Weights of a small transformer language model: 9.68M parameters, 381M tokens.
Each number is 128 + 32 x the weight over its row's rms, rounded and kept within 0 to 255. Layers, rows and columns count from 0. Numbers have three digits each. The size before them is the row's rms in percent of the matrix's.

# layer 6 MLP up, 512x192, rms 0.0554, rows 0-213, columns 128-191
100:103144152150155084139091146105098141065104191072113084110143152159134087117108148113151102103150116111127108107106131116120092138074142147105092198137119131113193161138086213135153147096062087
094:083194057100148115166176134139066078144095174138119163108134137107177099138160145054135106170142101122129111081055163118110081144169148168128095141113120133147154127110093096115120099152226151
106:147139085131103149037073172127191116123135110135117073091136145125129114167148074185164105113105151091110156157130122123131174132148124186155151057100110136093129112143163113131126122190184102
097:191136121147145108142138090101109163111091123073146097122123142145136162151167105116111105123127129125094173171144124084136116135161167117128143130147143161135151158140106192102173154230128172
096:168119110139111131209133099112069074113158110140127142087168148151201146148117121155158129141131159116092095114128091133139192116125092166120084146087097089141116088191169159174130121131106100
105:142195166134129102090099133094126152146104077107104125178137142107163152123090073140130049154121063134102135135126121141095159077148149158104110119177080150107136183068177146055115094117131150
102:156125192140095170104108119147193126169096148114088142109133059127148122096148154106173130177150183186172083127120127111179175191093128099180128079102166085111107121158119066135120117139119211
103:172137138109136127150153148163121122138186092175204227139093153156114156153149180093130072109174148205125157160129067159138197137120118093154053162150090137110132140125164122093096124120119059
105:105171066132104181216112154163159141153099164117116109156132133117157157122103159135081102150127165144082116116140106103099100096122110148154068083145083106166123187139107182088163144076134105
100:154106159167128115148131143116139086169204165134108118133164115092115143130097118108115152117181175118091108150150093182134164091137097166083160099117104130083145117143124103138114160137117108
094:118115123142171121175179143108111136141160143093156105068085118164097088137177141172085159144114176129114146093090111142107171139131126087184150115110142155103113101176104148163162112102078190
097:154165110131150135125119083104104212116135114161109081166148127113040176167122112110088167154132152113132157111072116117066069090129132111110103104204126134184095186121166130087048161108105097
105:090173092095112119146111103146090114136139207105080108100138131112142200074093156145146092097141093068098161131144127168108130096075119181127082142142201117086170146123155157089183135136142132
105:116129086105134119128096102142159105123139159089056042163085055143106089192141098136200157110134089129133133164141130143127142110117076204138157175102147146132152168127149189109137134129110109
105:139133135166138083152148081178192082133075157093121116149166216087136097140087068133138036147134161147129100108170162121127125114130110124166119165146194139086106175161087108105137178128110050
103:158163128183101154122132148144091147142131128185141098163161128139138106153134081138143077104146100122123095097114141139098176106155068122081101131117165181213149134087121145115134161097089165
098:075131107085086109146088108142150116143120186147113085092095117079126132134118146110139181196061137120196122135133180137103137077135129118107166108117131133142064129175107130135142103141152141
095:188110196122139057141156132141083151122114043187144148139089095168111100122108098128147116126091162058144161062073148082069154097083104095092126129150115132090144135135141137104177128110125121
093:131154130088190126109096154087129144072129104106126087159198152128146133127147150197120099146116121174118137119077219175140132127077096098158147096148161125128089193117106154095153159149116127
100:085106124138087075103107113134194164106097118123122131155129212163135164127120190123119065132145172097057172130136150137095133126134100186130141068121107164113112116079123155119121149069123103
105:131123128194089143101117098223130111090087148127081124180108122113165117131161105143147133135175156136101099052167191082159125155038134140111132120194143151136111123140121125072161119094094150
101:055070154139147182156120136103205156177120129145093091114122123115151134153122099101099170100086132076104133156128138188074142134149090170129158136146149109146101128166105153141122098149076126
090:119099123134131135128129186149132178110103087130147112144176080113096128191158194095153147153080154107095149132176114124162165110145110071106180198086116124118151163118148125151163126127127103
100:167118130114102129118156120081131136102162101171098134156133153150078140171105158170136075124114110149156143132100120154097135115128154148126113139138161132153173141138096124134065144150091195
103:143101097160160114134107155125116129109145103177125152170102130103110102118108100102115113108139137121114153150122037132103102110124137136155030159115095157137159136115118117141144156154057138
102:161128128130091082180131132145052148077180160170076122128045191118128171090140124097127112140134104071150073155087127170141102158126137133110080172130165153175146119140118148112119130102199119
111:141126120088087043149160159145113184066152120093138052112140136096107123137108106170127137093116146126108111176073057124084157168167133073191165106113095106173099175123123165162174177151099114
102:158129156126098156107093100121226151124104137147126080127163100092185127126083170090122139072149089140112098168127154118118102058084148155144104044143099139153107187231145107149137111153127153
103:192120094097106066139047082146110103156148132148123162189152102184124154120131122120147102127146137140102141168116107106080102119118179119140086212080087150139151133115118126095117117147104100
100:152127073157093140067168131188127125126114146166165083065149083081117157123114134161123126167108115142116156147118089121142073127108129195137122145092153106083115132103166149091095162128140091
097:119104093131107055103064142155128168112112148006106087137162140141156170165094140111134161129155169135148112086142148043119114119134100135177174132135065186089116096112148106142107119171130149
100:114109151063120163103144135067111172116141137165120129140145128095164125093071136132150177092178132079133132120115096088120140113138103089100154142147173111104138087156098129141060119148082179
112:084099162136116110172073130166099176108121146164108096153094076126152141157136154162161107118152072154145102149116162160086128160127104169142166163203100127092097106113122132104152085082155145
107:145081101139085090152129125137125115157078112161109153127118128165114145153037126129125155135133101122150109118095151143113072111119133110135150237090139159107149109119101092043033151130146132
099:090094154122153172124111126123085182130129157123105159150089095169145184130152139104141147092152151105210085094073078150088086199108104190123133091115159141103179145149110061039106149189174133
104:115088094158118144162115168136157142158150156099144167124160155103114130106191118090196121101159165105157150152071045147092109117121125170140107101141113073125088133084149133158148107148115164
096:151121108070128107130107104098190104158170145151167157105125086105126140143170102123123220090111056134118132111159109159152131123100139058081154079153170138126087102143081177109056139108102085
103:204093148145100139147109125134129154098123167184137127137122107146134147101036084137149150152159105138206120124090129150179111103161140186180092118072080168075153201164115107129119120119098156
102:147114098150091152091102119102066088168115152129101141140158144144069131134146166118038121146118171140172095157142162129127095134128083147159154153133122087139191177116117165162153157100134146
098:194138120131109145109117114125157129147173133149157119207164090116084141080146155108150065142075110106163065127138164067187215147097139097157099121116070182116110101155108113162088080142155085
102:123172229130178156118129109113124147116100092088116072135140198124166165118109165100129110098123124153155139125169150095105098136129097118067108165080203130128104150123138133148021098162096117
102:123094164105120117116129114142149138186127072122162147180160101088125130103155109156133059061116119096108138097114144103144109047155116110113097119107034153164088075144134144168144097089099160
101:110152107168130087134195143131120069156097134138133102121107104146146104132108144138112136160201079103150142205110141092117103121143145112147129173114183121071069134160141188153127094107130092
109:154107157085120137131117172127133116122142073139057174184115072138193140144148116157168087115100110151127147106087090144159130101154112121121175080103165146111196201177162099018079124140079137
101:118084173156107145164082165154102127151138110158082174137145092072127064126092082142134130170092117075114156139000171119090104124113144155128130111132114062190062134152108134102178093088114125
101:168115104166145115174085132105132096148113133086171162083076089097131149094116132080110197127184075128125088075140117149163152137135129135115132175129138120141130123126125137128123133129126148
103:142144091079149148085156191152145164128117053175157146172145132154153098089165122082169155137115192145171192093177128119130116128172107159146142066115124151139139155121171110137101123101132147
101:146130144095122146077124031120069095118106149137148130095171129095153093103130148115144137148090133095110158178188123078142097107097107113155084161100133127153113134130082152083135104156148086
095:138126115185135124131090169086117140143135070076098139156139145072100082133110120099135127141132123096112066143165130156177080164137063163157080098118133124154138130108097097160103093182141162
099:128100133149153162139125125082086129099100142116131170152123136084146121096088207093074099087211142097116113102098122147149057132097121150145094201115131144102172098101165125089118174103116105
096:088090110183127131128139100120144175140119156154167125134123111098152091103103209100137087094104140117126167113119082114131170156098125191101117131157118140129108128139160113143115140000135125
092:111080153147099119091138090111102086128121158177095130159130094126084167157108191201119110113159140106120153074175090148127161121110136131177101131069095161178136133123156129176124105095174097
098:112099160093101098165126090111130100073036151064107114099126128119106110138130104137142105154085091137092107130101143086116169115131080155121135109107120093141158146152175105088108114166161124
110:103164140070141179131157123125125203098141129141104140072156159156131100059121172141081130141158158195117145157169096125073140187165148095171118131118150098157151070090092173137120122110095129
097:142139114120158127180137102153117107153145104151095170156085153116107129152143122146115169129184116093108117100131162098146090175103090166157182109129177111100173111124166119187165057101112126
092:119129191136086155102130165140120165077157070142096110104148159184091110110162117067125094154173176114147145135181148177158122105123145179110135145116095133168169169106146092167156138146092133
094:136109092136186112106099173057105071086100088140111099177182120127100115143160119153127111080123098150127118089060110128164128157116131052127141113067110103130146099115163140128131078119168169
104:143143115108134095076121139173167120148151107099074158109164136077113124092053134100146155167111103063184081150121116083120105145103046144173145138152143060138125116138152108174086159175145147
099:134160182155168145143146145096087099143127117134163187169192127166170099103128121172117139097100099126097070130084103046145156155129160136143126114173118132123128137179094109153156097099119162
104:141151123151116164142098185101175086175124058109052118135130086142097147103110181168165158146117110153149153143160141106133134120144145089212111096088114126153119166167107124160137130101111174
096:154105102110104108150083106150120114152118115056123087181089170150100149118165155137166053091133164187123123154163160144064108142165106130144106137100109142116119158075160139134095098100102106
092:159149139113125157103109126079154044115119170094187121146126174153081079107120135116186103179185152112135163124115206097109149119116147074083103071103084143099175093117158113108189117171124169
100:097105134049182145108125103132091156157081080129157112171106132109113155143099093122085094091133174171132092160104107098100118204100135126141141147108137146108101141174116157090140101112092137
099:190142163118125173077112082096209140086112145088082095072078129132115140151089125162081122095107170128086187156113105119152124110163154127151148075109123138171197093115108127098109144074093113
103:151081077132182131117157182100156106076156118089145133222075153076064110132137138084132083131151151133113129131144156114075139080161121111175112143135192175154101137173186101127087117130080171
097:101157121116115106092178101125143146070111105120108168093115117183119092185145200152125184118155111074118134149145084148186144065183071122111112164114120135103122131179115154123113095097117081
097:109063095111143119153125121114095095126127111108126140103056083100120122087172133071155143110092089153103075168164176167157165170128106143097096140145100094096101152082096132186103066106123122
105:139068113124124108129117176058119091110147184133113148136134124071101139141123138140066145071128082112121138112159135169158134130162121154110136115111122139094146115134142165154183080139123130
096:139134115094095197144131162202136139079157171144153152221098123133183148148150113149155103165164091115124104187130154037109158124123084151125140131040150171171155105186087128093137096127122159
100:105058132090157138105190152098091066078114116136120129123142134151234068172137129106106064095153122099107105051098100124114142134127109132151108148103098133144164128177150067114123125110138126
094:100148128158153115150162123085120151074070107121126137149131085182129157168186223072153124113143124156171083168180138111150150112158118101067095092101226154106136103172069092098140155164095090
102:151128176169152125130196192114149134101113133159154124095071112116176208100151129184120124127109156141097069113148163135094163128125081114112115192131118141088113085155114108137114130074141136
103:156099063132144130135141167127144210118118131144127106127097121151033121211078175142144151149130086102085125121121086113098181106118162063116156156124100136080166155156163110117130123139118183
096:116101110115154154130160114155135150155156102121159122126094106074096120149112097112117071130129141162137095108102144154140136169121169091143094109178126103136126142111135147159093175132151104
111:164104097134192115132116110123127148106042122202083186117144155146115114121115095130170117130153127114125130128097160162147116105125114072125028145061094106076111129119081167113071123110088123
099:065167168130078106126167137149150036206128153066141107119110115154143097142144156075144158117151189115154155112081071085104065126129138124134117077161105107112092135091122162144114141175120150
104:154105122090173144089097149147105147091118162083106111139123140162155121181141127129127147111164166116097169154094159175175125106194125067056100128121116072146186107135174156148080085103143112
096:151167132125120123098155152095118088142112116175100096164046133105101113183112125116127111119096116132159152130114091083134116130095103094113132097120148176138093173110055134171143133113137098
105:092157136106096118175120131123160102081082122098135112141208157155174113170112184120128126138149195113104095134161169131158108131134103181128189143201096094130059156108125139104146108160157131
096:176129108112141072122137140083180089113095140154137132109112135074095188118109123113164107163097096123149169158094204132082142139116169100136132176104106150158143173115119074125170094139153121
104:161104157147140141103135204069116196095126169148118119134160093130157114126087176151137115158143068168113142157116136151122108107149108167156056080102069149192172164093118114130114072129144124
103:138128134132081165144090079140177138133175098122078131123155083184143110166129165118150067097129129110118052083123109105116089109081147183151181204185153160118100120176150103116129122137090085
094:144141160095101087061128162082144117104114088121152149099145120105108142170165183059134081112079094107125131148082181148151087217157116143177112106167095112070163097110163110140226133171130086
104:205094148121169110073120119065113106169097064154153175116148140113138130140124110125131158152088172173118076117126110103104146132107083151174152091073170137094163065082118112195104155139196139
104:180094104129151103116136117136114138164102135123167126144116140176131112115042100151111105142124194063186164104129131152102146131118098122153137124140104117100084173147113100135147185134109141
091:146138106145134153088097164110133106127150094050203163094157115112180127086185099114156131110144122108126127136156133118068094191173157129148105119162118131147105130128119165162058113096194103
101:137085146133124177098147079069100132067135158099136087132073100075035235122109119105162105102119148136170140115108114148114146174156133182090068103093113081104104164104149077118117117111166157
098:148124146136111126115099120120144148119168176159071106136096103153136143112091147170128144109113109106143126126122127128085090170185160201136143094127191133130103098139045163190062098144130137
110:108129076083069168069117201081137088129127139146117175117131141171146129097107123080165149159088132122184069068105130141116117133154111140105107126198120168160145111164180126087126142110154154
097:172125087134091136102128094117102116145109155112113091151098079127183137142062112100139129130137092139121118115125127138093157148150144123140123110193115176170166126110104083140127164164219129
097:101156123151113097081186141163123130188127160062056124121211080144154088096143136159132112157133172103131159091095150099170141177148127155146129138074080100162128152181074169078090181114121137
096:113081145047123152103102090160200125083069119221137146112137113134088127079128125138196132134133108160118109121108162157152188116126091117138126099141137116139117102101166098088110136160089131
101:197135110153121136137163156113083118218128049072131146186079120137113118137122123129129125125113121144136120168085108093140132145104108141136078111125138146086150100171202168112086081110151173
090:097125116064178118094128113141107094104114103164119157123110140168114110125098121115102135108120110074135091167154082100101098130156158130174149129088133095124120155124090185082120148163031143
100:129123156154121132108156115118132116156116099143166170133131178183174122124124119103152118119137137105130102139143127145134060139143106184139142156151140130143136161056153184122106143218098100
095:140170151144173115149111138176100097142125141150099098152196161071171144167143094157136142115095150166073103145129058087174100195119122125121105150159144140118149115141111142105160139129128166
094:193116117142160127121125131109069141097120154086062144101089127107135102117086115129126123097058131122116186129087175103156130129129103171146160127088124128160175110103165116094162185170120160
108:158165144150164082118137138099158103093099151098059148155100163139140155106222130112121116121156096173172140146164100162162100081075153137185145144115066139110169150162119134122131135146080170
101:111081100098135164141152127190151099110093151114080128132082163150101068175138133149093105201096152138078158173149166190071112081134129074152095137164174114140111169137183163128199072169109175
101:121127178111143099056155155110143103136107131112109141148148082185149151088172169140109126137111104156120104108125125156127122076119127091108131125119185134103125137107141151106090118147145064
099:076184150181109145105141136127117179154045107171127172095118106105141133129084155172128092165109161096135115144102076125112157129082129158137201144107120125143113125131127109166116152101120089
099:127166144108106134078113134132182151121129066090137149120173091149121089044134117143092111138158115147151067129174114122154124089178146146151145122142158185094127162105082088140120063104115145
101:141097122105091153165110088131151193095077068163106104156149186122148093174132143131128127153134144071101102134126074154097143188119215088134159134161079107122097114125125180132073124110063107
100:172093146182098149143088161127119154138162163115143130146144164140164047172078124112047106088091133063120122125178132121118134106174110133157138183157166122148126130186129124096120200152106105
098:153099116145096137111155133124139113159103114167161163180123110082105111165141050102157133128074135190149063175153109137101157071106054127117120201105095153117085193114123136123140062120088134
106:132195150138105150200175132111120123120115091176103079165116141191206164154111134103098119130081165161102094086166124104076102135165120101086146147140183101097119131089144182162190114106119201
101:105132123094097131124091177116231125151171172145074096124154119157125117157136163114143151109155102146119090143115137073076100114060152114099148176106112151104122089124070114123125120144160129
100:159105063171067136111139103179140175167113174074137123068198127130088166128106120142126134099125045072169140107148131100109110158153114144118128127129152151110132119125123171185107113122142126
100:146129147150112095097153184130108147120142159112131162124089103193132137119131066153159149131097087148113092208160078146184155164149123178155172137093120172084121137129176111092102131151089091
100:141128104108132122164151103125136185153171109161194142133095128108087112129050124100146138137063118126181129154191092142196122139108123076120122138072146157139160102105150134099145140191146091
097:179153118093110116098099173131047119110157131178104100135087105101166152142185133134124129035135102113122125144135199146113133130173097148105119201156133069129123073147143132140098099132064120
100:141096114146144170119127140150148081164155108128121148118112154154119130153129156157082101127211120121091126159119132167063145136156145054143129122123078129114146119111168111137152141182165086
098:134130084152153071138130151123079121071123112080166164131108097152130102141165160096131027183116134124126133133086173158087100095130191115085077109137120169164121156111120110135136115096152159
097:138133089079115119131154054143092147103089135157119148156090118130136110078108107122132148112162109164139084194119089097109123146158104130146112162134176113125088153197159126114119098179156092
099:103168171162141086103131141148123076199181148159116115048135124136056122116184139097159143143113199161099163142121164098139153108160069095159125089081102158108136089128103100115088141113049116
101:078157182075148161130043181150231149133081163118164158128127095183186128130180123120161101156155106102169105122135124085162130179149116151085136137179092123150128091111175154147115149146116093
101:088131093188169171046108134093112125169137139129057144151022106100137124099197104155093116107114135070098140156102177139151133169191184151117175093145117113136166133154171103136113113137125166
101:116161154101101115113085131174158078141102111078194128105149157145113136121170088135088147094127140175119074141145123075065033155143159115173171080184085121114120136121120153122148106171167123
092:137158150114076114187151109175075117101159185082211129152129165142132179134125149137116131097156080141107080082124132100121090153049107135165115104128137163141080151220119137147113115149079119
101:125115129157153149157169107162136121134109094132157080170172076113160175092123105139137148093094078135117145111096103135130162145168146105107119149125144081157105157105121174157129155160131099
097:162130146131130142100147096050165116122172107125103113150085113134098110104156166138068145149100145190124034153075103146154030122123122163109118140117145113089204064183090132160098091077117088
097:141071086104161142196124145141085137099119138162116117150092085142183124101175112111121126144044170139143093192189176128127173138133108160171127115086153167156155129128137114134137131108109082
102:102152093092125137108140119165172146155128135201151100125072108126191144169125129132073133197104127143125105138116117148077145088207100118136136130125112152097104156098119097100114138097160078
096:130128157156096147112160127091127134130032076125167101142131155092160231114090178139135138119108136095113139138168085167145129117125154149158147123119137088082137132151135151110175203083125137
094:119147128124098114123177120149132105100110094168103178195091086088165090113171137141124113135150073089133151123121190101174063101158143165104071135164114173136097124122113104154085081119207095
101:103133149159171126169120112109065111114039128140081157119139090087175121163162187155018081112164142211145071114097093155152085151089107137107107079154163119133184145131148134154133159126175122
102:128135098088125142175141125116117139130102155149155073136099115145137090193070108175115136074159136111172178163159138126147132096108081145118144206117115172120107130130167156169163133110108125
104:122195167131130214122090104133090110124119142107112064119184177112121217126144106144105067114107130142111158117122125152151130118148108174094142115182158101098076114110119101066125155121098098
102:129155105128093110124183091126205134101201092168161153107104156096186137152190144146077173134139172099155074150120112142149114096116122111102130107118155155086116123159078171145095102127103160
094:124207142108101096124119128121154176153121115144084114156124093125105140146163156173105085126139147137174150192120125108120141108115157143119084078091151173155141166146107075086138064146185139
094:102162083125111205144110092084166105128117102148099083151149135136156092138154136078078132168148152163104094156166139110124128129093154076044125124117105098154127146135159090160082114157072173
101:135070121108109097142099142069142084139121143116120095124124125109120091097183102205183091146105163128051118108076048166179166150152108132123123112124132163059157156160122145181079101124125088
094:077097181055077114146088087151134135188108116166108172160142143154072110149170156142086135128161103105133142111143106106145109162169133088147148124132131104153107131159120121121141122143058169
104:117143142143150121131128115066144149120119075096100165097142088125139100192125040121174166153103098205131145101097133115122118143061097156117158130152093157164137139137153109173128137147120109
094:114072049131095102151172097116168147120136130143127154188080059098122160063126103163174112125119104172149092136122186178126169132175172150162159128109148145074158150125084166132086150149194087
095:120132059048201122108137161157092155117129123160153101060149138136162099092166061117139118149090204118102164062115151142133111174159133112088120096190107074097155092146153142114099116058176086
096:132095199090109153062161143125153144056118122164140118118171155153105154154111114143118084167150136129121090129169121147153122163146118121156142145114105123117127152124130188140062089134178117
102:123159150105136131188135105090120071132136132170154134147152089109061124147080060200172139210146115120133133163098102183118128089119140122136146109066112104099122134106148147161109060132112118
098:119173192135102118119145140122074156179155098143160153090088093107079151151089126128190165096153173127124069154124140091124089160192125168088176136076120110097127134077181140169099159098164080
099:146141097136138167124162060203152067067141147112181174127139159112114100104098078169127112119097187092122120148129183139155174162133130167096124105142140102145057129093167135135169140145141141
098:178187155139108104160095135184181137151157130105145163166130171148137125098091106118157132119150087139108116182088095124111126163124156119239170107124147133079109101096109086088124141159107134
111:094091190109147098108172097178087136129094140142193135099130094154143104147122152096139119112184122143136145096176143103186203181142161111145175198089201071093131131146109142115104146133107125
096:083152136100076185128074118118115131072150109165164125148082127090162144132179156135109150149069198107093103083088179111126163108141152100059142107168121151186207109076145169135057158128151120
098:158142103137067132162110132159132142109094170118143120135126121114142158150097165107151139156173170119157198111104090117166135121086132139076104161153122195175127147126093113134165117152107105
099:051130155113193089149088109107094131114129173145103161096166120087125219118173085163088095154180185193114145043099156122137058115142119201157146163158139115134080151120092125133168101135145131
106:065092114167150163154207144122135128122131085173180184104132085156145146074097147139092146124078116156093119105181103129141152131166097118104136101119183086131077070170119194125147103137075122
098:140083118125109062149114161138103125096081168161148077074114106184130158103146125098100169100170138171159111140115156133134173092115121120107118088120171126128079079108124170134126118154115147
106:092107138108111138121142116093141115095101075183054107130125117158120117197112084092100118124153139121129130149099096099104093099168098102137127108125155160063134099178110123155135110205086097
097:154124151174150087094106098168122066176126104138075109129149137146081138051064133128115175087162143124119110072127113140191089173150125137187070135199135130136132105100127146126169137096115115
099:215117061168109119125180126174120062151104091112121126106106138125123128104176085091102120132153188150100104116112149138162124093144101169186171082123137139078136151100121118203118136133118174
102:139164167165160143160115133116153157079111142140126128128145027084156118170115079080090162116134082106124127098132152090197142114114121123109099076130195133126161119094166082121104148113131175
104:103113115153157132093083134108121126171095136160146172123136111159105109179060051187179157155106103154152109137129133113081187118133118122116159212100105131159138132092060127145131128060104162
105:132115119154142081139102173147157123129105094121112131128132106122116160116160132130167124114081082118137097171186064099119098142071086102059194135148107179128068127143128127109133110108131125
106:117117091201183127187150138123110159138108134109144082117147181136128093133173208140108157107112132171169133093134056141123132154137149088129075137126171131109119170117102110166116188077138160
102:097087090115183123128154110067172136152157103071092051094088161118207118103178097145156145100116171141169116143154143177125179160157122138131102133130104182192136117089137123125117148119167209
091:154130068116126114091094113147096162184097152080133085095144130149109088199178158119158130136155173160118133109194083157128105095137134087117123101126082088116173108147102118123109115156118137
096:144108102142173095150122172175119175055148179135102181108096155103109124100155175134143113113081082116133162102079099133082134127101139109085107138142064152146179106141134044158132174186137111
102:104201171120153070070048108146082158131115142113077162159125127134132115123133133095212154116138159110160146129128186093073198133137141106165169125089138162164139102155176121119124184123109178
104:135110110146053056080127093121116137110163118122083144159128156125130160103130154111082066116096109131144154101067147102160178149126080155168115095155146105129105149189066148155096152098125085
104:191147153115159133135077111122120137106153143167092094169101168152146113087104154147193209142145084109144159110131118109125134124082122148153140126098190142109162106125172105111111123083143090
106:098155124100117170133117127116110123214088166089134075158126155048131082157097046106125178111114100171156116134211180108119105100103126185119147141087154192101142131152093100121136146104143114
107:074167109167120101188119147135145152097131177151160099152106175161100149153134070168127097086150163137102136164104074071200133137100127163140149181152097110092114123145064081130198122125163130
100:164113107148103102114108158127157165101116109160112164173196098093147092161119174116185141094128141135105104162133112091131144105168082110135124121100075173101177154140126068116146141155049087
106:133111169090206082110115097152147129169066112055092167097197131121135126147146102104149109110190169104157087154128170131086086121103127140140137159113162051156129093107062140120113113134109127
104:159085085133140154124136148089145164147134090203061091119096105179099166141115091125148131127117120135129125117097138141078110140132096100098067143096132175126096082178136142115128128132084116
095:167163164102132160077133082151098109107112092056151096156106083092132110046109126107104111093144136155188113148160090126184174143164137141148096131145173100144181136117135201126118119168101073
097:177111134089106072091091094120082148086097081086123160129114131127165150095158042091149110153086156103145110170121163175213162082115090107132088145142098110130151124041158142133118157125123162
102:135129115130160066140178083094126063164127117130127080103142138166124158125089134168117105114111144183136136110125153191067118118128128116111121128115068162148151157053150114152129120108100052
092:150135179186154136133159102140065110104136088173186103050157070091140129088148150146161120183129096097178111183163154115131133137193142094133153133181145122083136150116156139136123100074092102
097:077115115141186080135099151112079137089103176193192164113156153151105092062148094191086099145103159116170086118106131159191160139119094097131051114148046128138127129107142067121122122134095090
101:120124108098116141160131125088116044114172146189168112175140131127115068087120139147163147172128067138149157143115122125142122192099136128088124143200126130164087103200148145040104118171141074
100:101133090154102181148198126143192187106135115138105066092134152101164138105093142150095196130130108119128122163120115188126105127154144142131199094129099150101121160109083144146108153119066130
101:107118152156170117164097128176088129154091154110123101117047133076121139136155125171094130129132144135118173096120128159096077117097152127128123112136134134162173146167188079125200100083149109
092:165068138142135127131099081093098134195107107108156108150124169139146164086128144166106099128112106163183137089170100126128108094134108140095091110097100172075107091145139112111128160156150136
100:136142154122160172084114147166108131167149085124144150151136110100158095148108082128099141148094143034102119073151148084079151162101162066116096101125116077123113137066103127118154099136073149
101:081130155216049120145127136129166186139174090146151100085123120125089163103150164133129138143111132149102044098135133144179068116146090144130168086147148120134196097191112139103100125133123192
099:118126129157100142143088130112064163099151151127151086085117148156118106115059132116163066118121142140175112137129143110086126152130153172124118097135085107139133109119110109135107198120123139
100:159094151168115123172163110143102080106118060112071121098193113136148177157145126125134140145090138185159199133168097137088106071150130117102128106082111116120135116092160073134120165057149170
096:089175115160130082072086130092092132157141159107148130060128131145116099121116084191163167185139120113162171142168202149076151116133142137140120132128134119133141094088147147154154128119084074
102:170125124146159132123125151121102146144088130134110149086168120045164132092117123138110122090101103134139129170098118122087085095178111196198030103113191122171065108136141115130125148182158168
104:117154103157137141156155160128197096133120130134142142037104132165133094124118087187169131105173120124143140100118106141085158081138146168146162061120117155074091142116137079137173089207133108
097:134151153101174117107154126166144101116121083110147106160094141134101119157155129098152140145106076139115138138116148151201094139127154129114071158162135098082128101133048078133151093120091145
099:157139129098156104128161167159150116167124030170148155156103113104126125125218155102092128069127106170134154128101097143115181139097111177153137179159073146090061178113103075167128138120136122
093:123107084078100090127124150134091142127068084180074107105121123097120161074173162184161156111073156123117174172166167178147108142098124088142123128109095094157057114130093093094121083208131162
096:151137148203117104158199145164084108102138172131109144124156153130120169182109132069108121085117172131107113063050165113142068167159142163130196100112136097139111113140134070170123138115129113
101:119098099130147132135174142145088096110100126143130120094132100142100171175134116066125188114141160122129131143143145116150148127148108137104141111082154145130183089196081154132095177164128128
100:157160128151150100150088087211114106084138153121164113132130125168154113082141115146122123117152144169136168151133122153178129094174096109166124097124097164187043069098127117145148113130124165
101:112131093103139107129130161088102140156101091116170129124152188155129172100145133075129170092123134102155109048139196165093134114140084138106111129123078136174122118132126102193136150155131163
098:089040121171099166132086089118129185111130094158145131158101173106150133128112116106228118147154173174147158132100122124128114156161143223135107148106159077120123148181127133114113068053106122
103:141133124118119111085160160136172096140123174098087106105139163048159111087120179177092103116143160096141103177129111076131111085151158133144148113124102136134110096102112134149203122152130110
097:141181125125135160113076115089182177140133069107115081191096165138137156115045124117156138104078089099122080131120082171074153130166151127199108118140150105169086128162118168128107046106077152
109:126114147057111130166182120125109134132171091118145151145101103152127183146176075128152151119111110110142114102163129100172205099090151047131107150138118127108127113113122117125067100097088175
096:159175129119164117150095168124156152138156121121135129160083109144127148089192172123097106104091120141119163127097190081150141124117125137101105107112100155066116136142138139090085126073131108
100:138109183193138173138108134173177102155091153121170127145117154106061170159162154117101177142112086143101125140145109092155074133022126150116159135105171107087126077110103171131196124124125088
102:119101124134116123061111160196152130149161096118125139152142198093116148102133184144106137128110156188096147176076095170133143179137095138066105089149085126156183067120143132109141170168134122
098:105143130103159104152167136134071154122152077132099196123127082147146100133096135145108124140098122110103157131120107153107143137148123093106098093127126056165183118158106136096124120130102212
095:112132167173136156129110123111098154140089147145154133192121157136174078139086148130130170173142160070122110121147185132121120093048136108126174166148135018134108157109099121102107187112187099
102:117168132153103122155082161153176116103114106121135106118148124097102071104097113157135092070122117034053123155132128147081107128149130126117080144140063159160142137168057192105120139147158102
104:133133127088099124124168120119103198110171149112132081054145160102128129140083155154157147177106153081126108162064156155130094183148126116172134131124085115161103110062104140127117125080154093
097:084155128166086100141171133145154156123094132134138116141085116139116097114135137108172143083130168163108112174116145154081120111149061119089065058090150119154108075179084096122199138141126085
102:157153093068098144146105141073173138143159127114149126150165137154177133146107101123088106077056166105119139100090129100127183117159114108135154170129164200085141130188138183124131151092111127
105:166101096125091099166056115169119075083107133151109160166088117138107137127158117175138123175035065147142089122080110125148163147157065169132091144099120102210139116108193113113151089160109114
094:111091184055175120163160140095127091107130097096210137079141096198162170090110115112114067148079077107112128131176109116131117116100134130088145161124119166076116125095138130097114150117209148
098:118121145129128167096058168191166130189092138126131119148114069094142099107043145080126071086101179107102132122148143143106116135127136128109136143180093143164140153106175166171166141135110119
101:169149151106131107129112127124146143112162122145187103103165116185112093132163117119124127157084114105150164046115139092157130117154123095138148111092112091122114158101178113122219156104161078
095:137092194117162128142103097142061090113127132138125185118153143125134114168118078073150161117104178092128068134147087138095138115134107087158133141106102140138119157214095124075076116152132133
104:202104070101136094106122089101172201096127138116171142166139102163097180165108130102133106116070130086130080130110127142105089136164204074235137108104127103147091138120137127062181167100122139
096:051198141200088119097140111045113162105128158127142125083139166061148164133129084110076137069122119111141082184135106129113129115098153140127165100133100152085161142199170127089134090081097113
100:122074104136156116120078128054123105109108150146100163163115081120114170134093124144153140125146132176175103155176115136117112098136131039088127161147099132089134109178148081111092151122119155
102:134144161149165132157123112118111135168130023112205074157154171085156117136158173166068124104122152152093186149137128158169092171080133092122147129088168144086162118185112145150172170127119103
104:096114090116137121094122152109161119127092127071155142093149123079145141122140142140187126151110071129151125119109061147144084104147109147086098165179099115099163063148154054195111134130196120
094:177149124103108141106130097157129145124205111083107177145169142136090165086151166145156116105099170116134197206094124110123155120120157115125107125116186088178114114081128117174082174158132156
103:087071101147067121103110174194119103125101153130133141091129058151105080209125166117113154174186113094118115075119100097110097101150073130110154115103162164170101184139125135150167143136175062
100:125126133108105111092118056129152100142120112093130056112116158113139153111166059218113120095142111081129108122178169112142174119166101165110194185194163059149142082146148186112100157128116104